Weights of a small transformer language model: width 256, 17.9M parameters.
Each number is 128 + 32 x the weight over its row's rms, rounded and kept within 0 to 255. Layers, rows and columns count from 0. Numbers have three digits each. The size before them is the row's rms in percent of the matrix's.

# layer 10 attention value, 64x256, rms 0.0777, rows 26-51, columns 0-255
102:111089117125110099161125110140118165121108123139099181069097096077127052140134139085146143164130108112090129143152130161141099084138185169107121143132132119089103138126101172205125095165128091096142116116081166140179108101137121177121101160121141130053103109049143106132131130125132159086155149150138160108071114095156140108134172155128190138157173103141137137140197138200169073110127102135106110129136148142079130075200098158084098152148072094133169095167059137063186167100128098129190202150179178157166127148128116167118170127184209120132113168126101149137071162188100159113166091083130112152093114141101096145170051164087125096141096153133076137063120114150118129101159087083135122125116116117139126104112133152084143141095112155075137092148201145131115165150133111
105:072101193151122149132165175143113154137101109127118162079119136143172145182151098128137157085115135076093178128151147104147088165138095158153125097102124152161185122168075150100123126126144130108090122126164109175111169138121127131124079114081139090135149131181110136093148103113110103111134116187161128174191158120115106096052161169140130107146191168102163180155164203154136102143138105064162154123139134100175093100103143169115139129096111120094091115110124189111133091109088113161179151114148141142069125072132171125132165154087128090123178083091064122108176150105105107137110045150141113164097166100149141105138080111098197059176121122171096097162147100158091122112146144150080142172120086066046158073159180136139068120097145101184186124112136117138168114095139071
106:125110103115112122158144106121148134170186108148128095138129141161125118186104063160115135149134149107108195102088028125154141090216117093112120142116099071111132114151142147181126162144138124117108143116137123132144126120101093069126197149121144129138156161080111147166142148133032182143150152130176125190167167123137153124137155081076109163148108133164111123144069166092112155155141182147067105156135145092135170087088157094191112156093100111124102050175115121182136125175137114096111151070103080096179137148078055126113180090135099128145151104157093123158181112145096037107141094082121114157134164148120108126115135165096092164159070140113183083168135106148099080124160096073141135153060093112136079130171122138159174150145137133104111145125069174108148122182133137
096:142095131104149101131087091141129074154128139106112146066115109113111136104126161123144157203181068151109148139061160088178115151172103135152110074165155101091141102125079107119115143140116135208170154126128155134151153132104128110171078123105171071081174123097103125090114142180165138126157105139168201125133142154146160126122121108163083125135165083152093139118076159113151101136146100100066145125125211206083089109150089141162125085120123162154091096160138143126141145132121104105155154088112060174116079099092120094164082178124172107238094103055102043123113133124186121132132092144114097178123135139083163140197105136159144194160132168113100143125085139142155147148143076154133127138131126103153123107114160098151150190115075163116067148150131165082138085101127111
100:145061126112145175166103117211203175126157166145133137091139108138094134133134033124116171130084075140106082117088136101129142130129130094140063092105161134101131143143092118154179133072180147076122061160140093119123122125086106145153169117094149156103092137095139181108158154129153090121113147153160171144099114136173166093115175101166156144164092075148091073151109145109143132096109119092112143139144191173132121166167142155140120168092116112108122107128129100157133136143149172102121104103109119137128161115152080117044124116104104045109139109167091125031144169141104147127121169195206150109095092127141185104156169080141125127154153166075064170177148173156122130050176171113176098122140149147104112182062123146139140120130148164141082107097170098101109128117105113
103:150064140087145197121104143132131136128171085112171147102125113124119100150084114163112090161129124090177107158128083151088161153147151185105169130187124091192132142192143144146123122161101093172058096179063165077150130169151115118096106143171136112124149132147108134121074143121134097141078178131106132111110107138116102098113114107127110096124175164118105127128137048124110085096121081139105151068106123085157084114118115198166164169080166176127127095135060128116163168184096177194084164123137132075112146091176165110116171094129123098159084192159125096099148106144087129063144091169127081066124102151112161107171193101201136136125097124097165115091104075180116120109143171109162121143126151144170156152080116148122099184189088119159168157172134124150125099112132106
097:194189121092076100081125140145172148081099120134125116125114140178163169167182122116128119101096153138148116087175138140140146137132201086099126137132118170132075208116134114146142090213132117124201095118144118145131135132144075174185133088098149113162100143149117063126120058152122187208129112174072132179090112141142081129166154150167126102157109097082112152129153142137122107082118130120123046143098086139123150072126061155110105133119108130146112134147110114089167120151143130126184109128120118137137182161089118141042148152159121125108192129163140181195057131129116137104104118080154108124122075081151088154131071133063120053094147194189123153115155127092173167136116117164154104135076156103105126078124118151142112157090084142176113131121140124084121147108089130
102:085141179151122138145079065136100123123119134105075104102164090146113117116098147148098182135152186131144128154138158110147157151076091148110084100123164118105172141157091118121201076152144145063068183108102112138157152169100106164086135107102131114131134131062100151156133095150111119186140108099231163105126137098125127171103165161145137132095079091061093136141086171088106180136081111106113153120160155165184137126179079127144118161099115154174146132153155168132128097106115183124111115103125157133121145113197034169102110140134127088161140154099126080145169140111138160120129144064157150135132161086114130091154102099168109130170120126073055163125218106080113105140131108136123108119122132174082178175109122147146186187153102139121114212112125086087148077081159101
095:076159125145107145148150140100115056160097141056157131153086108114133130155035095111107117150145114115111164025177140131189111128131143131074136105136127100111107116060100152125138173157126131129144138112162145131164148056191144129142125164096139134134134107102152115113136147105143171171134059094117052122151140119133179140131075145108078173136095111111111173130125147116151131135074111110187111133134142123106109121103197116147079090161097079107129101071107175066113094110127162139144115084155078140159114138170173140133144192146120107132135152166130124125126070090200162177182192173122132094165125124163122152128167112133130144155147177074132081164147100104160125144079080122114138107085106125173157153100134140184158131085218180052187131158090111110116090157132163
104:119180152132087130097158192064087166138090146126143107223193168137146072123091140101089109087104140088175150139171128133147056117128068122131204161125127126126126138111134170152147088155159159099146056068091145123174144183140082120104129199118119157137168120157086132123139107070079164074139120157156117171105151156111121136144195086099150108110105114136146149131089116063115138122128132130099124147143116091094163101152161108125083141129197087082139138219150173089083077125132154147081143112129089151137129096170116140159124091106107139092131150132178184183155112136120116166109100109100154091162184174135143160144078171150130146072120095109129091187143111135133107166110119139074107094133125102115115172148193126130123095133062169175102142171087087121117133099086158
095:126163117177136144159197118081105135170119085152133098096125060118157133135126046101129097087146113141110113159049106085130109126118128146157171168183112087136119101140203131069170119124108143063149131194119149153093131112159078207128111104127181156093074161148083151113099080130196124105122147161110124160097076104192100071133182077179143061147151111074127160122131091106168132147122124158135199147162098115122121144093161135177124140186140142122098138143131127107146133110064142136056170085144171094142086165117107147124138107184128127137113100134114119141087121095185121155175106119137178131147153109134099147171155153150113101159081161076125124051153170111061122192117095161117084169146140126123088115127079148138129150153145101117153123125154107076187100079139144
094:219189079118142157110133092078149139094142132133118103193122152144137158148163080114133154196154134158154114143166135146153128137126059126162140162106151137114112112135151102181101102134110103118147099099090119136133155090136104096111162178138126150130072163136121115142100106117089100135145152139110160075030116139104111149168135106081125111101173146134153110076189141113114151132133153095147129143186109151047133129119138093107139074149190155156153127143184099131100097154107129123115078135095158087096170154115110161126145078125138193210132098101101174097150120087125099179147120144066166139114183111125145118098117120077100132144227067141136105158121197095103070078160196130074090166146106177128082166057110078095117174076143126133135103116138124099149150099138193
099:141130091093127136080189187171121131169200114148139128087159169185152068135110097130079150155122139111140118061116165107117169124159144082145145061092111096166129137115091130092158112069091183152143121117103125165122096160136125155099141146151156187145161162126110119162106140159098133132099118124089123086196120109051112124144141103130082087104104196135108121161140155105118163141116096116119136121128118139211171104107095116100130201120127108108126145124078146089124218094102165142136113103144138120119169162086094093105103106139140055161091054194113083098132101082141136107126069102130176122147125108114142105065086144171135145120092129118192145175170168153156077096149137100105099177114131226159139159113084148150104103147211127141079145157157124138141167127079140
090:187165108064157052111146059152112138150083121085128124151137158137135091107119120127145150098104126126146177145125151110144096147135116115134153123100074099154103127145133119107127155153173118182103099154157159183151141155111077139105090071128114147132089151159109147181123149132095099071080146109117149147171136138140130154051131154178096096107120136047103132136168094115108114087126167126114139163140084124102142167111138170105132038130163099140128180093167175086144115175156115176125131200119161080096132123114187103183134104091147107118139083154087103088166101172175158133108064114126138190074124100146150122111127183119138157199154093151174152146157128063155157122092197165069122109127098112059104137190154113195132125125113135136144108106163035154079130071143142
093:138162119174154109161137142122118111128108115177138174129192118063108158135136055112122120124143146074105098189201160129165121116090084117142162098104135167148081120153148179174114147158146091146143153149121139123157144110127126140105154109066171162141138184131131070062097141123158148122096083074086116132135124133091179175069137163123123146123152085126130120124159135142070118072105050142132103115106140207112117113150079156172116138159117124111178158080043093055102166073144164143174113142164146130143060137108125152147114085065138146122079110096157145108110181166095102119144139105150111131128112131134079079124130146110126148102185157168064171123176140210110183138128136164069134104230103176109124119161152117091134082132173097130120100109120157075106122130153104
090:144186127117123127137111078120109124128086134084081162107204116120126125197086124186125163190112093099169148116104132072191149067182141087140162090066137121134146126160099160142150150124155084117173166156081127109104134085168137197122089162108126110095122143099097150121138113144142124130095099126180167152114104158154136161137109124134130118159126155172114089145102124114151123121075110185095009131168141171101055095078105154077116137104139132104151062174149087143124133168131129124117114079126102127113131106166148109099121076111185160160095076095140141026134174143156143134106164178132126190118139144159151139166103136160148166135050171150149056107103110163181154132151135165112103134079162118166124106099117143141109115178171128112115204125109114077150182106122101
096:100102125137135153044115131146179138097087118105101124090133098221125140094088159119174155137071130157098131145151120181129154184103184090140154168126168142164145088174161161148113134139068076143140178148068116173098083105045124125085090105068129169120180160139129141102136130138180090075128118176169115128123183140107143096142123143158144106172118078073073179154148111136119089149112097153137108114101120141088102171153148101139108104141097111129136123112187141145133103124153189093099136127111065120190107138058126132102141123116161105141094115062121095136112125107123121131128143152101126087197141158066130140098052162165148111136142166104109132134179146154181149155120126141169121100148082103140135117182144174145133160152150097082102147030145105193117190144059160
091:170108149164123138113076151064120171143132172130142102133095131090107083189055099142100114131143125064126119129124186077050135147193149122055165116124101115164140146129161144098079116116118144091134139117164140080153111115099133096151100154144103147130104151092105127168071097203139116168088066140138134104102157169119103154156157183132071099101128115136137156174121076081091126107116124102132116158121157159131108182133137154174183069070132176131118134186133141137168120160105138182114096127096111137064176163125130111117131081154151140123131149137136156185080121127154095040123110144110118133159158145088143068167180077117108106123127095111137154120187137193171126181140117128114132100134060168177140096119120160166118070166084080156148184149142175171197076133098109
094:086117142165135141104181097212184104109168128094159112087124129114135097119112081195123111100127063156118165122138109150136134107145217125113149140098106144173100116131149099126141169128216059083152162118128165160118116154080089141134109128183151116116071145082178175102144146128138170173058098120078151159070081117174084169098095108151187157166044136145126116082149181087114120132105113146140146174061119181135161122124123122163176065168127143103080139136087120073124045170130087112111119107155118128103083129159076101125156142078123121122111158096079125141132155214141200155114065105128171090138144145137100114141098120146162127085117076157140116127131118151125099134159138101140113098099134165106123092106112151102157142139193136155170110118147166155120126156104178
096:101137148171119085179150178126156110122106137106076139140099176088219090090105179118124100147087117137124123074144112168211112076130128164112079176175097123068105095118115072138183162129089125236190179119139113058115138121125068055127127153140165125152106175156128111190043135106110124171120119114149093143091116132132133070191133114128091130136094158119109125108164131088159108108142130135161140128166140107167134147121151098090152155085154142190131090136160167107175127177168140124135088159079138177110089150086145113141071104148154165171124146132113172131133132107094129166112183193096161136103143160059099137186082163099064123089156138118130115149079158078084141147095159120116129132137100129109095136119069113122123127146140130151143110190101127098156124095163123
098:073063141064131130117139101126157141148054121123131198107108129137136161169119165171108098048103143121195137103092186152139126106125071153135161095062129119152162115127114172132115149130121134145143159161113090138084171105176092108159122149122087107181125162107177122098137121159112135177099103145103135102105195096120132118163078154117153113091090095162142147095138101118120151156160123141147155156135161162175052160104131143063121123183142149135167125139143151186182132126170115143135113137183125061081142090103119121106181085166126152100175121146116090164139142106125150133112097073108111105106185107174125135075079081206125156142148177085098129156139154162074155184068165092073093128122069147185126125104171106114111102119160086076156119118223146103137092093104110
102:146105156137136173125143107127147176042170137187146164118078146167137121168163029080157079111161081098050160118175040110111132143129162121169150156146121187122138133122187110092168148085151096167142153151064122136138142131192152150146128129088122084112161157130127129107131166187116133124110112155117103129114143179075145112093103113130084155109136153119084136098085133130116145072090123178176109137139145088175120120130124112138117063119134173102043107156155142146139110109133098129112142096132162077170049151120122113046128138137065072105126087142119108167191122079115132133135170106182137144133128088161135079133091095186167105172127240125086146148158078110148142187096085142126161143135086115146148095131144139121185115114141143150084133119103095135131109130144131
091:153118164120129085146172148198108102141183132118112110132124216073131164175124109126108086119183124150121153150127154139155098174162138126104202104110101147131137093118116121117136086090080103161163111127179052118174108245113087097170154078151132138120121108166140135150118119130158129153121154120123150099101078135105123153109169190124127128119085087157114108071113121125143159116145126089085140130157101137110136152186115136131104129119138137184081126130154102188153099129119151106082150104121137127135032104158150132100158172169076156186111092186122125098114130167151138156116137147104153111082090174110102167080175086115122141085105113104146063153200075100161142143176148127161131150128128019133097094127124067192110129156119161115073096083056159138118153129094085
095:114065177093150156156090182156138103135120104111109062151097134147134169058117120116147115126121106120127056070123143102153102138130132124144158130170169113218077174147103118117127152113162098086135132147109142122164111114164123118085196094156127123100122155102173173183132147099135105175156109117085107063114190091175160123138125083157076093110113111071082169120170064078145149165074156157162164158210119109162131159101100194125163109142194174130149076113114125133114171141080199106090054111142121117141171134134165124156139113087108133140117213165108172103131103152095153117130115157164173122088088196115125144112114131119146105119090142117127179118152135111169120153148148126094171135139075106088133139106128099052088108105131194097113144125128155113053101110152138
093:174159144141151111087092153099154107124117135153096159131127122186097122070165170124103140139143171119067101150138150076087106163151148120119127207141097130115104148110144179145160086138065129122154199108113145164129117140122117112137124099114108162177188131177150141160041116091083127125095118126095115130121118124029131081134144140120105114148128108127105073084089069079133159116092182171135133121125132130131122096167116171162198087143108068076220193135101146137074123119120090137056055106182163120151080102134075138111097178176114132164174117154167162073064121131155115186151081177105122159108145118151104126124137130155133153174179080125129148147082116138176087174127152136092130097134151087125116158134160132092103129068170114157088171127171121123160162125162119
097:139157080185169119211149080049144154097118165145171127073131151159087131140160100142135164213141089111097165117107110120146153110138134098165106167113130154138112118115075097155142176134129162164144205106134111103095116158109102076146159088151116155134133134131155120142157091103144178141078123117087198138145112163166139077108120062066118137219077082099161136143117119160056159171168163117142117135102099093072174066124150105071175112098134131167123177130124110091141091172135158104111066128150104095127126083113069116083103078122127104098115167166101123171192094091150151092089103091132169139110166157131180156121139107092125177164131161134096168145165086120142159181154113151165123109123130134102162137100123129115144115146129083091088099105139205115165129149086080